Weights of a small GPT-style language model, trained from scratch on English Wikipedia: RMSNorm before each block.
Each number is 500 + 40 x the weight over the matrix's rms, rounded and kept within 0 to 999. Layers, rows and columns count from 0. Numbers have three digits each.

# up: layer 4 MLP up, 640x160, rms 0.165, rows 250-292, columns 0-159
# down: layer 4 MLP down (transposed), 640x160, rms 0.13, rows 250-291, columns 0-159
up250:494493511571493575513486471516506543481553531542468482470417517484434536452510579507496478498511477547481497425436488483546545526501482501454463518435442525480516505471465506510574518514403478487461539414575457482441579482510487482508503506584455527570510522475507484485577503548552539494471480538524419490475463565547483438478483505484496563522476423471450449505523564502501492564493513532535553480480533520485528519539513488530544491448536571440488509452492459489488508492456562
down250:536491430507523480465488541506500561422639551488468550488458497541441618419469565561454553502569502461475446515535544501559534423437466496523543548526478479474493444499548511489482460574484501516511453419532488440469448478538519463523406458544553504455529477506474440451493484502489501440426529537589436504543463532473529471524504545562603515520481522473442494486498543441515493639510494418469462523556557486518563526520490472523529465520617437410542596420539556499509484498440527
up251:466544435519524458465476494532544495436506547541547398509536570474494485524595469467410489518482483500536466573572584576555453454517502487531498488498529519436550496428499513499491434490507485486404518584481546539541485510551490517458488500468503511540572448580424501535577496518472413548458452512512431469562453487437585505458451499502486459504470561396471529491517607504554515512482486506459628489460529537578471575539496533541499369511526577525507563436470401481465524519502478
down251:484512525516556539538484553438521540502477544519492480506496564435468570516540502519549444501509498496425508571520569567484439540528464502517556534527515451487549475529501490493441408463439547492510524452489509476546521569573516518432491547491482462490500502426510416530459514492475550553453528520497520467471453444430487458445447444502451527410533497476488501448500472484527447542526426522530596543444482527535584514530467504497535478515494471491524460410497498549556574533468515
up252:500501531469500439481521538569487462514469488455502537482489425516474495489483451449511563521491504616532494472452408477434519478430530498582451482591498510485455520473452436514541539505440409476534529442492469527469507638525513503502432519522438563465530464493625624499532464512447529459516500533414520573472474523492489496438420441521566538461591529528521504461440496461509539477491537492524447511544435499491468469539502528456515525516465456575528436524489401501526474456487485
down252:547554486485516521428500497482496425509525412425463492476500484489494468536525457558467479507456514642494526518488441523552506455526504503584493475467545532487459518538503514463493513485487546578491481569587573444434511491521480447547506491481533528492505512494553467546473490485520481508514470496460476485573523538513533530474516469525511484463543500532526474507443515554460495523573528518437534438511455529527539538512535540552531491494440525518524456531542487526509510462529464
up253:464617446485542537459475462545582535501532525558448463511471585509516537453580425519472550507549446525538416429545567491606569477498472420467551459444601503540563545485472533513459458426542424476504437482550550547460525490538488512505525492462456503517489520478506459428498510469482462513475563485434439505452450528505512547485441498523418464493495458413498512533496562566461582442529393444558547587449500549541539528542481483512587503453562550493463534440516522495503460515521520
down253:533530596538465606503461485539581471568542599474507447485465479540451472513456507572456540470492490537509516425452470583462558457533525504446417574506487439550538488511493478490477476457497538499457494448461536568521539437521498501460424481474572496460528509465544525606547680444443508466511503504518495493520433397503455624494522453488513492541521599536485428578640468524522472533525534480556507441575540429599485477462532530489508506485387634435535498548541480553494487499554464
up254:502498558450439467533472513501466505528483523508494517472446540523407477457554562585475500489490473527586467444506478514536508468534504520561470452438541514525477454464577539514561538506505455562594478532508533510491443476471434504512503496507553450409489520494456550503477506400526483496459515504517490576497459488497479581495471544478467619552457469432493507482468443498535503504471466496518530533566468519551487502522428477426520538508527467442421548482485502511520507446465540
down254:446536494468456552469573513436531496442430455487505542548425561482501491460535507529437494478521493528439396522407507422493494536498457577535446486482559473489527488503519521515501468426468456455554538530482465490534541476495544474414490471510505495486522529545473516462498539511556550483510551565517425493475484463521476507516481524470488506432555464489486520606498496543530473524583491479412437512465477508589457566500480526450491520535451548566524581511502481493570495557544518
up255:475504545486446517545487486489561515466488514564450451526443493418450465497526450506481468495512491514526481560466472474445524418462489510582486455581453500491443511447469461516583511457487558483482494454526479445327464518538478517506472488557523501522553469601478571545564522535489487444550434538508448517491464507587543435446519518468500509528512483487459512536494526497500515460500466498471490570497406521477540570493498462505461440490438492519548495462479463446523492479510501
down255:527475481494421535442490503499499513513508361563452501530511494482474460562481523543455466512484519516460491486506501503514495469458510529473491520494548504565532512526498503514485543510523561464493464545567477507463464413491443482487512515516521467510518495546547480523570503577483475440546561567490620500535457507540542476469530521450507437445420591478498537518580540545517507535530541412482404451513471482427484561463563412544503508498480536505496528555457523557459505467581507
up256:545459581464508524526526447485526481465536468546424511547499541470455502474419563536528446465470514567509431473472477485551593453551485476573518508448514478563454506510567440498513538504415528451542499487520551446450468560519514505528495492574535526530501539487472526413464507460495504458564527516453537552498447530515515544524508552546480545514544404452511490494450503542511501477528459478528447518519568497489514456481538527432531541478523533459517445532491535497557498448499552
down256:475551350499563489527512506438526505474508487586536516557454598488560498511490481470485406507424483490434443501509521528517482486523518444515446511518424477464541488462538414466556593464532514504519507508512566501477426574443458488541509551518569547455503520469496455563497496477496570442529491483464418560483483462508525543523540519554419473452469531468496491550524598503490505425494512544496525538524491489464501496473520491535444508541493533507549470450537496498472471487479492
up257:522449444488519463488493511534481479536577519486476522444490468549457538428550458463522492514483488515505405469551435457534496544487488417534501465486484433549493520545545519533575465454503486568539595541556542544455462581515509494480509564522583555525484527484508524455474481404532503449557598453469455538482477568506508527490512542486551450464554503532533474495460502562469521469505515531533495501514412520542450465505492489480554562485519483514466510527486479495512449509507506
down257:505492484506499455551509498507496466511516439558489471466474518422507575460465546511504456506463524502449514509487487534498495535482504462507513530543457513600548540488489484465563445482470591578528522485550524477501474544524507449511507398526478477465488508531453454531505460477451508451508572518516449486505473507487544526494465528520431504442452515537527478546510429471498472449552556507514504482512521500499461520419457470462505522518474519538493435560483467601509514471603492
up258:468486511427476424538480491503519477516506444538432508497485454562479550416569495510497458494503505573565504475531498439501515463523512525445507533453486498515475508469391490566502479445528492487544467580553583568484528624486467450488523501536541561427493492556516597438501501454562424430520526464452587534558460487501478489473490477557473557539539499536540491564469497474439577446496481475471440571509472564438464474510516479466449531505499457459476542501547512465516514486447515
down258:467563523447529478536528536530477480508359539472450460505518518608478526486492512557537456482508522528451520504418576511525436476458538487476488539419504512501545528508498494471452510488429457604563542511507443471456478550501439467456477572531514546517499483507458551473473520498461465438434513485573542520453469479545493510499444462434437452487405526505505520544429435454501464541452438448463413483456398508489421577441510378509442531472564577520474507610412555426536570498427511
up259:493525461524550485525515459573489450501490550442470552531467485433510551486499423540528520518554480475470504498553478458519523456518509489492483491456496494562499488459515441475425491520512416466568502486489505479440397514472591522468507495485547527514598505487476535519564407498464474440477621461509512500547487506494524515521536488520563496474467471458544541464520448518441498451501538522503505518503541469480535580482458507511572525485459469526479443513445539505564488538479484
down259:528445537514511505478494485431465504459541509500498502462507493529453515492470566500459452495495505465497539458486506509482440490477487482515566508530506470438416474464514569496563531532407556525466436460482499455522491473579469485512482380555453475535446464464516521454510545566502537488485374516556595498505464523552430548485507466483431489523475507515429513459424528553505485509476537458595517471451450495483453522458482416504582480498522523416532543491512474526461487493556497
up260:502438580457432471559524535521536471475565533503477420523494482495505538475493523506466497504499505548534569603503445558463532501493552534561557496529538493489461467508429510577529505461507506558499566540511634484449469551502526556496464457479567557549527499498517462475514485458441494497554554512440543517497483522497508446503536526528502519490602513511594497508527499576449522505479502533474423519524523508489498461420442468419491487505526486505508575477517512460571557450472472
down260:522464570481463623496534533477398471506487509525509510544507497535489529529593514590504536462493488530470537491524430506471462540543506496436472543459485511591587504552487565504557479533463559506479530492495535572455537501482544527456483553521437537528495500425462561500473512491496494606442484500465533468463467479431474485473544424420481519570477482522490472541491519550489466493592514493537535496504573493475532454554542477546499515535525451483537522569523449489572520534478504
up261:453463569511507554501472472551542468456468521528518479496488526470482521450564463539496505511478500517577485503535504517471546521468514488550493471506570488503511504502510487510526502520488496520510575525462491534492514548491501509506489501532503501517513486499520548486514443489484473469489535506491506516457378522521528504520493457515543548487514498481550506528484487526505538509481480517504520525492485506533530548542523496485541465502506499557467515445509470441513505485444491
down261:484494499504449522484514496511508492509486496502469474467471513469505524499530492539508488497491504545495511531517488454513520507470464495540498466495461506497510486496471450531512512493458490545500515531502511477477500502501438513470485488487489499495493475496515516513512468492513524512482503508534496524497459536494550523496525442495505487496526470482527477497467508503472550460504493514472497536497455518516525511471490510490503485462514503499458479503512479487501459500469480
up262:425515526485474513520504399522453521484488558492538516533472567454511516477519497557442500532524475606577503565535477473529511461500516491501504490471538456528469497477543512534616488458452466487495510528471550464537553512458517507540520453561510502508473527533505542416464505465461407518506459510521522498525448456467502503502502502584471558504518488431509516413492615530514477411506456480479537484490450500492514482511527446469519479517447532504488520440490508470510460514510513
down262:478469441493511579489518518451482526525482496445465498528516505546505509495537481488499501514499489539503561433497503460517444517522492526518530524547485496430467486453461530484544498470449535497489496533519477559429462518579523448507506501447504437475469495500531568565425506522476461449508476515527505534529486472510524488513552520473542450544538500497471506436453537547462497440515542518535444490499491512495518470517553515469496481493513536487556450558521462506498478517497524
up263:487500489535499507513522497488503500482501500505500505478477498493500514502506485493505483427508551512498488493521515486511503495483450478513502466492498518513505443495505496512511496498498502498496510507492504507495509514510498524497472496494488495470491443483494499498496486527484504505503505473493514508485410494508530510491504495506504506492524469501512444497512496495461500507491500501491504501496502554502503511509504517502496517441500502514479473498529493489486474488489415
down263:516522512447490486506454499512506500508514508501487499550536505524491511499474498504485516570497421506496532499470493519501499498521591528474509552509496470471479589501485509480475528507499514502514490495496504492486512500473520446503547479509522512533518569521491503507498498472506496528499480546514481489525474498496470493503503512495495482508474530513476571503506508516560493487505499496509493494513525429487497486473493482502512479564516505485552512516474501502520537528490600
up264:483474508475477494471529406479563485447452564505525464522504503504556468478473492641435544487538485579586548462472467502463497468476467516527569501482510462458503482559447533488575566509421469513516483442397468448461515605549461477546525472506502512476480523489514545486527524486516521497517462497498527510521467560548503502451497531553453525486592493461530476540485474469521529470520449499450472484467477512473480477519515532452542436458436498491499488511482515440500500508524506
down264:561444543462447516572524517466510477515485488486431540487454456457524460530466523481448477514404485475537540450497487468524536541477512523518462490494523512462465502500572476494520497453419514398454502525498570499469499528478478467528501530519485576505494516527524492515531540560524472517481489533484556421537488451519490542468548532493521434502500535582512469504505527529544466384511473498529439447504551489473454503480508496506509541530470558490510513465512507520495415493509515
up265:508419534449469481513475515498447374452480422516466487514495518429466508466474527588447488488495463538551467473524454537469552437501496518452516444530518490480501499462549508585536491529441472458580441458496585473545517585468435447561475480475458496458524528595460635458474497472568509537473577521505476532513455468550441518532497444516561549527534473414467494572443527499479514432484469570397455517545422526518484492472498428500529531482515494530439527522526431500523516465478530
down265:394515573499481506505591426438510562527479422545543496491473460451548514473487393469450478512503465511490465496424548527450532392547510536532492457411489592462469516551427634443466580607476389486532473497423549483488470456510427472501483458502551487513518506498486420486421415539508553447517572539562425552496477388562538445554495537538527498495466548455480494555538439465445470561496503530469424500479546492517500494505484596530435444458548454476467489502531384431518519520401542
up266:474476510500535488448486427493522495418476552501508525516529542497535527468489480656556446513460532505491437535509388498489466506463430519424526495468577382555547516573528464496456551563466484543557488563447493508422471501491425432459494566521515522478487490546467558496492427571542488462535547485504545493504463490506490500404526504480535479547485542447501500498510465438506535469517449456528519516431447480520516490529519514532494503550520460393471473489455519445538485463503480
down266:490548523480437508525498472469515542506407491457512494521485651491506510492514504462436476475442534519579542514464498457527534513620457436529430498493531500402517499384557416424474447406554500430511577479511490540480471494433560523504490520528532578508434504547472503459565450546478402534479447469541502450561499482505469615455487527495469463578492496524455486549488474495519521457516486510571521513534407487448467550548468470434456506507516471446518515504492552479464523506535506
up267:423472566500501543516480470521512451484471524506552515501477518503472524441552460556444513515444496535578484529513501505507520536480495493561494480529555478501494492476482470514532506499464515501492566494478534517460499527489518500492473480527496516479512477478490555474538455488476502495519502491479492524484381507492527493504490485502509543497513503467538506515511517533478513503501473535496517533462457500495555558521500498460540490491507517541474512446478478449497460481462476
down267:514489511512494516526496484495507531524501510474469500469484517483501512523507476513506510494480517510524525514504488478503512495455487485490516468490505520474481516488498501526530502517507542551492484538504491454496502499517482509509468458490487500514541504469496510511489506505518495503493506485519460509541478502495521499466480473513528523498532478508493494493487519489490525463485479516488494485511523518522534505511499505507474498502526537507496497523511489477510487502478487
up268:525515569491462553575461535464464531439521482512538478488452543475427523479464543487466516517512506523582493499475518529570593475497486466566432456542489559450459503569545547479544479533451570555478464455483496463510568425454410519540472443562531557531477523491459458505504502508500438488494437482527433463445471474496521490491486538510475534549513481452429530515510503411526502619522499504503498465453461496613440534472409506480475480496556568463519477460478463497467526427430499
down268:576381426468552521459475530421410558401624550489570475514515560547491480501430518564508445522493524560479472536523502519532565486521489493503529521475575549496489432477534591492534482552396519476506444551495484471523496570597509505513424364463500514463463495539449440464422510481462504447451477434436479464555440523451519484511541518538449486493513475538517472389457463492579555563497538502488538525504476488447552466559528454561520477485571560528569497524524512566480469478582512
up269:565421559464536470536529433528462526492446565536445420507462438511380467442459527587501533498431494482539467523473451531437524397458492507446596487534642490507473494512420492515516643510417469442487484527391507467497480587545473472433522514570496469487527513500514488492524503412433492514441495455522480530508463434513468511473431537465485550560524476498559450538503492529512517406512508581499454500511492481476468525514433507403513523515491496496497533490516514499448524520556514
down269:503515449459554485499492550489549450604487547510446516486451522448562512458518425519527574481528488492526501452458462472447491505464471519486557466499526462532550496634450428532521536453478441487514613447483490480455541481522547488449477452490433488474505497475481512506526540564554477483400542524489500455548490437557412551537534479512478549411488446576565469498485519536543401384491401528491486494433555493455563526486531554519479512526538521648530533495500455479562459559484524
up270:471503553478544471450478410523518541514494542566513557511432504550420487494547441584558534495509483545503486458558486431484536577549455489471469516453517464513529538567486532521520583543537443531521520433480456545452503587458494545494500569506519536538527510453508488476552517514463521459489610445433480528448458548520497453544406450498459555480548461507563494600461468499467553537519486453512415573479514495465561561509557493549554509459539443545483447462521510450466426500465545
down270:588501559540456525475506538501555523547529519490498497494552551515502453534477480501516513515420507429487480536496537485452539560575488525519443530477479479490538506473448474497514585442465499455561496466447430469487586471597445540478516490497537551491493500491533508409514593492482519509517492534454488452515443488443505487457499513494400476518495498538496480542525489495505559459579477462419434407524475541434499493545467431468447469489481475500509505472500501525487462498529485
up271:475512510460489497494480490549480499459494515505518489500480533511492523506525479509477543548486459508533489522486481487491536522497520517498524501530519474512495513513504495489493486516463470485532491481495521477479529500492499511510526494485528538524490534515513538487510471455496449512504487487512480528487392481498497497524482503522488507481528497479511551498485501525515516510517492495480493501481464481535503495481493489475532477527534508518506497485461478473495502513470517
down271:519456490498522501516582419503450547498500504504486479448466494472454458492524546466484497466573558544478529483534486499488500456507449490525565439510576541462447373469453476506567484515437461494519462503473470508475433578584537547529503518408467449470564426472478482512530523548429587521456513441458567557541564507547462481565409516528487477521522481514503507492584506514475498453480530448493515383481566500430538507533484471525423553446469523561438504547526517522524480476554426
up272:498502544537537549494463496561502419467517508494478458462487528494472513501488449455426523527477499516526478515458526536541529589525516499540552491458563507483457490485499539466491536472511514505553532529470518519456553393523526555474499559448538525520504486477516527497472433419430365504590470486495510506525488453524563543538483514497539472430484511511519522510514517590502470507486534538505543455525496480529577478554495498409521529500466518529496500513500524589527516493491462
down272:518509490500484469515497517529458483537521482540497545516513391485468513478519543478493457476469473547451511518556475500471447590463486493497468502458450479428558507502513503481499496522483524460462495489483505412524468470501468550456545506518514454500481479564513485484546510521569546557453513549511483472523465529477448548510467530508459425545522543474511451537493504475511492504469461453498475530489461489509477459501475529483467482502521501534538521534482547522511492457522500
up273:468486575484502538519477492585491455475500529551535501512482532501472528465544444567479544528442477519565501493510497518512520539492510512560484490513528466493494511479480459496490515508444497524524574496504518505499468549508509500500506486540509536501516497493523546488536458468503500471533516494463493522476387509513518494496489511493496521489499513472524514508491533511486530481508445542512504509457448498495555567517471522470527497487512529540491519473464472465506492485440501
down273:521482515493513511511526486483541497513531505480451527480480505501543526519501509495463494486477514492515509529524488477494485498484481469500506466492489535463498513484525505513516494499516559510484501491503508491491523498498464499481494493493504477476512499478498525496500503511506498505493488484490482493503494539525529501488521472491504507504506499513476488471491485517490524494500493530485495480494483545545515514488527491527497483507485488479451507510511519470511467509467493
up274:475486551493517510534487482552493471492492512500533498512485489499463511429544480525459489521504508500531471526528490511456517515481503514516490478497541492455516493492523508494533461522498484523507531491510499508455517477463490515505476498508514504500507492476517514469530492477507466479505536468503475515489521470506536486509481506517511532523492502477527497510518528506491521489500468534480513516495444502527521511528496489453480464508492502514473511466479480468529469484478500
down274:530516462501502476493504514460478515534507497486486510483528483521516496569474513497530499488507500501476520487488520513516495480534508493494479539498451515529497500492479509490501504489516521478495490487510503502546492477535498478492513486499471487495515516487492493519491479540509548526495495520470520511507399489469483516521534497489479481510496514531474501500496484470504477509514533469513488482505513483486484488484498492540499531502481507473523490528519528500496518520542504
up275:505509482518529430404508450546503488483496533552498486494488507527449530537534534506419572511512499548475453528497468453514463546553467503534574469567571494524461487501558479503500556596491387464434454434427511485546490521524567543474516496431520513481570484428466556526550343451499529537453519451461473523554477468479501515433467522481555516452443535370532520461469499553554521431532497511463501441497495508535571609455601567465628546500498496497462445501490523475507491542495495
down275:429582548450600538555496458551540531498467371356500492437418474520484460518516406489514523515501535392454479499381522402489428411452451490519455420555498439473484487388515532524497526511413491418468611418426455456562512568467519523483484442398471465483410501476525460578567505491483561585451463507528475529541469480517469474498536517517425536505475474538605565590485532460542497570514455489502506537505536476493470436454572450526494492527535494493485532534553549500442475525448537
up276:467453577496487526510488469519517460469468495529539519514495532483487509464536456560456499520472485551561475522509494497471502531502512512523482477501560460488513510489524465516518464517481472502519548510485518511478496536475491505492475499541507502488530513507487544476506462449513475499516500517452513518470379514501497511518489488486523520504485499458535520521497523513521500494492463541488531530492485497521526527531497491455519496493518511507486530481492458479524498491455499
down276:502500493528466515487519472511489489502489527509503475473501494452471544496505523525480482476533525530504518503551497514532488526437442503499512496525482532521487507476490501519522499507465528544472490518509429507547515508510489469512519491452463489484492479446492511503516493501494525505466516480505494517525444502484512516465503464513535548519526512491506473517496473489465510470511484541516567504493493518544477491508472488470445506480520496479465472513516459462487475506453478
up277:494495505456473510482466510507492491490495516493512493519519507515497500471511487496507537558495438492534495504476474497480506513516539522497507520522522466500473541500485506480493486483478505495511494498512516492502492522500504471517530503502521532501509545500512529493505494474530502486508494517491486512487401514512481487509495487498517497500518516502495543495488505504535531490503501478504486502485473470502507504482494500480545498552499513506514526492465498493518518517493575
down277:487523525564517512534563511494515481476468508478480508449471492491484497505506493502500477403479584504505469508483540479515492483479438456519500442449519510463539402483520514535498502524488529495484508531460497507465503496522490521492465505505472504486484433499499506501535509549486519496487519509493546547532430490522511525477487521531476520499520504524514477480504504509464496491479481487471509490499538571507460481513516505517497545440501495514464476484543517493486463466511391
up278:494400518477446462523503489542496435499553467536523427569566415474444483450484465464433462492564492495567553473541550545517515351531535573491512496565468548430462499511527456572585590483469496520522432524509414475572559553514544493516446487558499485493561515590538609511573505502491462472459454539557521521526470473517435506503487495479524493458451538508468479573444635491444540415473499488468529566545402540492453455557505487496478481470497575540481519491524395497508504464497503
down278:513524504524515490467590469520514522539474528565536549425442493531479539571632491541480478466564505496504484546501459463423449503542476498510436506500472577512537512482527416408546509450542494431533468489460544493521531412488547451414503548615525438495523503461530497544424446471500464482443533545565466510416508513537510487600525441443472515492493487531458517448512470412533501434480549565510415453515481541503590468498604538471483440502533469478503512531497465531454482516512552
up279:476492515486480537487469461525489469479491490531514504505485543483498502478530450538474500525465492512551493519510495493474532541487519496517497489507522469466501512499504485515515490503452518522513566520471511513478505526497497515503485487479526523522520521506512547475516463477510478501519498512487498502469369495529490495492487493492516525485499498483543513502494498550501526495496502548463510501489447500528512537512455497460546479509522508538494514478486480460497500497455504
down279:489493533505462486479512489493535518506509499465482477473466534470541545496528494495496484514503493521541511501526509482491486533485452502513507491473459514526488550510467500499501527508501543549470510499486472510511532478494494483496506453468501493509496503448471509494511499468504533487524489484498494525506455548508529475479516443521498501492500489493494498477460477523488529493498496532491493559473483534525525499485518496499474471498500497474481492482532506492512451502460514
up280:529436565525498488446424472525430564465511511528593399537549502568450478469549493497411486554458499489529473536456544546547436542458518541496481468483561527475445509542501554507550482573499557559415506439519446477559569450484453524462486507572473462495457483525515492496504465429472429479415443478448437506535477449567495554508478535486489512502452539455493461401447563542521485594508499428472564472535532500544455585573477481470508536515546513494471537422501498490440502479479481
down280:528512402491490535537486509546569451434574536478546511445542515450542513566484573514435493529458487455506515498513458499534619519579505543448486511543520558397579508527380545514543438518485486458441535507462468478544495563554522462499526506524469485456509503527549544513527451574486466490517414515386438472518497555472551562495478489532523481453522466528524404513547402461488548527510440560484540473476444473463577530553508465502481503452463531567430423569480423550473526502523518
up281:428541499525527507452524458531437526470528516461433468500499554519549551457563424538514503528457481556566480542593489477509500565540498433551550485495492513497498530464530528474573474510514556535465571532521493441492523558548506531511541449591414524533418442520483516542443498481547439518493570476492533524511472487506565410484447448503475557515519493516553483480514485481493435592554511486503510491419525539483542568496456545467513490464564523462524487449511557417457539519482538
down281:549476567464547526512469544528391553490540462403423503470523503400496584520499525573443455477486506536558487493568513466513529471474552539563468436518464503384432501518520535507575546568492548536434388530519410491548582546529532428507531468494479473485520524521541471523444515495484546401518610514472531502456451467569504470484498444487452518459538530533487479533495537486488405547539421497527504505523499496488462523585444525601532526481614506510492425461458480448448552501437511
up282:513512469514533493507448507478435594604544484572518495488535515550498543467533566479524474496471514553526477441431436533546492449503521501574488468503544524545512505450476515538613475471437546542484541501587494451560548538447428442513447537503494553492442499426486533459472513483494489476488502562531493539470463528503523536458444521556583586421520470552480454572486510489532503494503450568556522465543445566494518546551405548458510527517533502492507451465486435481566557495444535
down282:529473364523458428498478450402469507509467484555571594498536546507486547532424557488549382505528492546375503473515510468483544462463516487442516628546550513521588453520504506513532401516363510423508510517479525527490505539554492486512428497570558519468530514393497407491497473482483397503438501528636556579445458497441488486500462529522593533549540497492483527462578498568539477441474470521558510537462448530498525466531461432431483507506444466443512511531502452437565526537454488
up283:475493499525445473466439503520402478418523490497503508512504463476407570447543507481483537504415489551599491549514557482549444522541530461512474534494465508581415495519543498523569434523483523422445557449509535574502478502441455500519487560584534558550519437520525502540467476452528500490438604455551506527582472491535487520511528502499460517426506531509485495500436534591507477498491455488441528607513541529487486589577507476447504475472533510526499482414507531512495468473456529
down283:479450474533504483590504543517639515474503490447465454520581479501436537623507482462570567433410471439556527531487518581547524437559516511514515521492572523520471469535461517575445523515499496492529497478464475560548619477568500497551494620463523477505528537536557492660499491490456441555557536477499553435471474560509444568497521521481508530553544502598457505495553514498506487493553497539456516526540565501507453534526519573540538536522519454513502469454432517473487620458511512
up284:472482515486452523430503494490545492480546541472481461438517598502473482517521511589442521499537504505535432483500491564533488521520482498502494459484500494505532493538475569506522468525400508510511482464533569529575590438519455477548517445480541479508468489507526474420489526484543503541461504522487460484458452509453501509495465490494488469548486496482486513520478540534488516486530473554514491524421485537551482543458490468471500501450554587448436600500531495498495526495530531
down284:540504508516527511486494522478536589502579453533480493522473524503490584455532473446533485506491492519471460558493550518443493481454509533438472477530518491472428514556464522480457485497528477490461496562617510490480450481510538508551492528437521511504524490572505459550499636501487551495527422471444562519418430489464424478462484423522515461466491456482478501500518458458502521539481477466503449465481508472468506535452456485476464510496526528466508426553567514471461465487563506
up285:453475545501481475484507423546603472503557535479516374479480486572563514484578443490541559507563524455517501523407456529422540470521539537611521495460509447499482496549443445488527636557537477442525506502508504522381454539500550550522474520419500491441544504469491523448541440444491385439514479450433539530561479492629508472439420485542574608497486496546547518497544502496533586528444495515518487512508482456463563572465548483460539472446438450553438485393515523525474369473466505
down285:507451496530530450439539417520492532502460545473478458524550510594462499522559477541468552497467545440510458510471521508498510436469509501490486511627446447547458455648434584496535530562441455393528449538494512487563467636515421482538490470449454370490475519494433461485475500480485459557502401512552495476657466368477520449396493424527509605572381480503468566530527536484470539525426532518442646446524517445522490572483548498487572478464530443506472492494482505463415477469512529
up286:494515513486527505407524475528490541451469576540456527489477518553528544535482497512491480508502513537518503472553457515455482506516511477446539532407582530585422504502525508482523508448529429452511583479428482490404448575514500516549474495504505539486515526428556497506568455531512476419489531488451534519451484452495546470499445418608479614571521491503552534579451460545528465450496496540517485505514503510531530444592561514534559439514494521491479418461516513489494476488474513
down286:502477501500476470505514559533543486472496551483505470506543523482513530473506490511488458488450487459534468478475507558456567435519517503557538495512517498488495498480573512465504499502537473484482527510508512477486438512484492480543460444479491485503508508460447548481477457549513542457507466495498542546587476434497451480528466542470508551506464542495509501517501478468498464503490490465529477449526534454447502481491493457522567512504470460451519476524515526530486470482449516
up287:496478480511476473498521492530516484465547538479557461516521512519507541457533485506465557530489502602489479519606471456482514505467505437482502498463480534506525506500500515525503480527517477560525479528478543410549538480516554514510510402476598570487533498441532488488484448492485479528581479536542457547499491508491513454561512445430554538446525514511524508538532530470467466481511500490482480505474505495496565524483555492487473499498485512513503443601476508454501481545474486
down287:574488427500533523499492501526480485502505473454481539488511477519491541518473536448481456501532491531529497528469461525526533501562536501512520507487497516540513492485522480475436488519488540444457462503462463481538496501508517489448481563500517478495463478485479524485472451480423534501491462470490534475510477487500502476500570497507535456500482487494476488482531498471502456518518531530532544485560481491477497495529495448515526551534476506503486487485492475584493515510530503
up288:488538535533496477495489464521558480443525564429482467488424516429478488398533512538452531509516473586532481529535544475568564464556476558552462451513485519480474479458454546523536477527450513523532473440564530479422518403457465496490516382530538462559488509493380439539520525452513478449416489513442443537478475546590444477503531487494520483590491476451489540466573520445505513559513484479471538491538510530560478560473507373509542492500489598500396580513526515551506496520478510
down288:444526422509498479508472428471486432472521510541540541536550670436521517535499546457549524465562523447525561455431525497524530519488525488519527465504511444512521523547544536511572512431502596428459462490586506443501487365438426445452458439464484521505548524418461477495532500407462483558542602509470593512460464550518443443466547468542403509485531517535412465576486522517449474463445506477499521547470459463480534456498425503483502553502565505536462448463532507482453399582507513
up289:452477554483519563466512454507473476515512511462492575503454556464468513476521497611440502518490505552513501568515452493493485525488499499512457532567468422485463521555511500495545483563501470520448497408516576511466514535532537474572474476502474510516478492519490497493502493451523471529548545519438502482504451493545484452493419436497499531494484462457488493505487522542477525498435412522459470544451462483474550553490582480491522478477504439476476481497523481373511490467495533
down289:502450506500434493494511533504492455520515498497531503505502455474463562459484446486476512543461515474512474504481466460548472538474500472442477476542499506473507508558531481526515571474489526519458476440527474510475520486458448524469479478496500503511498500550492502520495491492489505545487509527484505520552572480534500540509457463527541451521535483533560505492476521508493555497480516563501501521539514483523500476513524508479512451507475473485482501533515458463496475504403508
up290:520489508461565478518555485518554453515538552518537526518463519489509559536517468463511504503531512516538431581530405504458548546548466466533563432512589407543479480523573495530516584534536468484509530597442632522435432529533573486569475543458559472530580516512499500475486516452449431522542555442461489462503474484500504551492464535434572557487534447517560501491453464582468578504411482501515442514422486453450539504448567477523545503488594444470455485521501501436541464494475507
down290:483454436520561599493480499417495554511467491480603579515442427505407476426524548477438399439534420420567509489593527498500550493574547430521560546501341403462511533564508515477547472431470498549547487509452555524571493540511440458488478446530513379449462486573405459443520529463502518377460496468513570481476479454431498519525518486548478480514511521538522518529516536485495520546495491491507546577572498492510521469461576432533578445502512547571480504465487439528507460454488510
up291:469495444508492531579454522529374514417535544510499483467500562473400471505542514502531492515442491560506528516464532496604559543487448452514506490485472516470571492515519503475541543543441589546490559481497495435518610488484494500478494408575510541510398515427537531483451494477579517488473446482557466524476476461473515572521560508528424500471536474544470463512487486533488565525514530508507512515450464523538497528450454503472533572520580545417456460502471499458461540523507521
down291:524476438491523411569555479490560478422501512495435537471447540468480466588459565549465490505445488518449472469461589539506412544473539482432556520539549545459507490511483515481518495472469554425500491475483513494371571540628455464458515423543552440568519484377559457546526462565509512452463482472570497472592463486502477543414513524529474506508494452519467543529424455465451459477471533408542554490465453479397515461518434483451493532478496497453476542477500497469448481458560510
up292:455522484472417542450468500561507447505495508449398458497518506447449488427575460520529526517513471589550525503474524534536558495511510457598526505557508516421479505479435502506526420481437540462553540463499485496550535596484472496496461555532449484452392491544506558492579501511579482459478559439556510529463475549531513474490531458588468508568561538465556500566507583490505490546532520450501527571534509517624460472502456511464484494504483570540446531433556579479472563488492504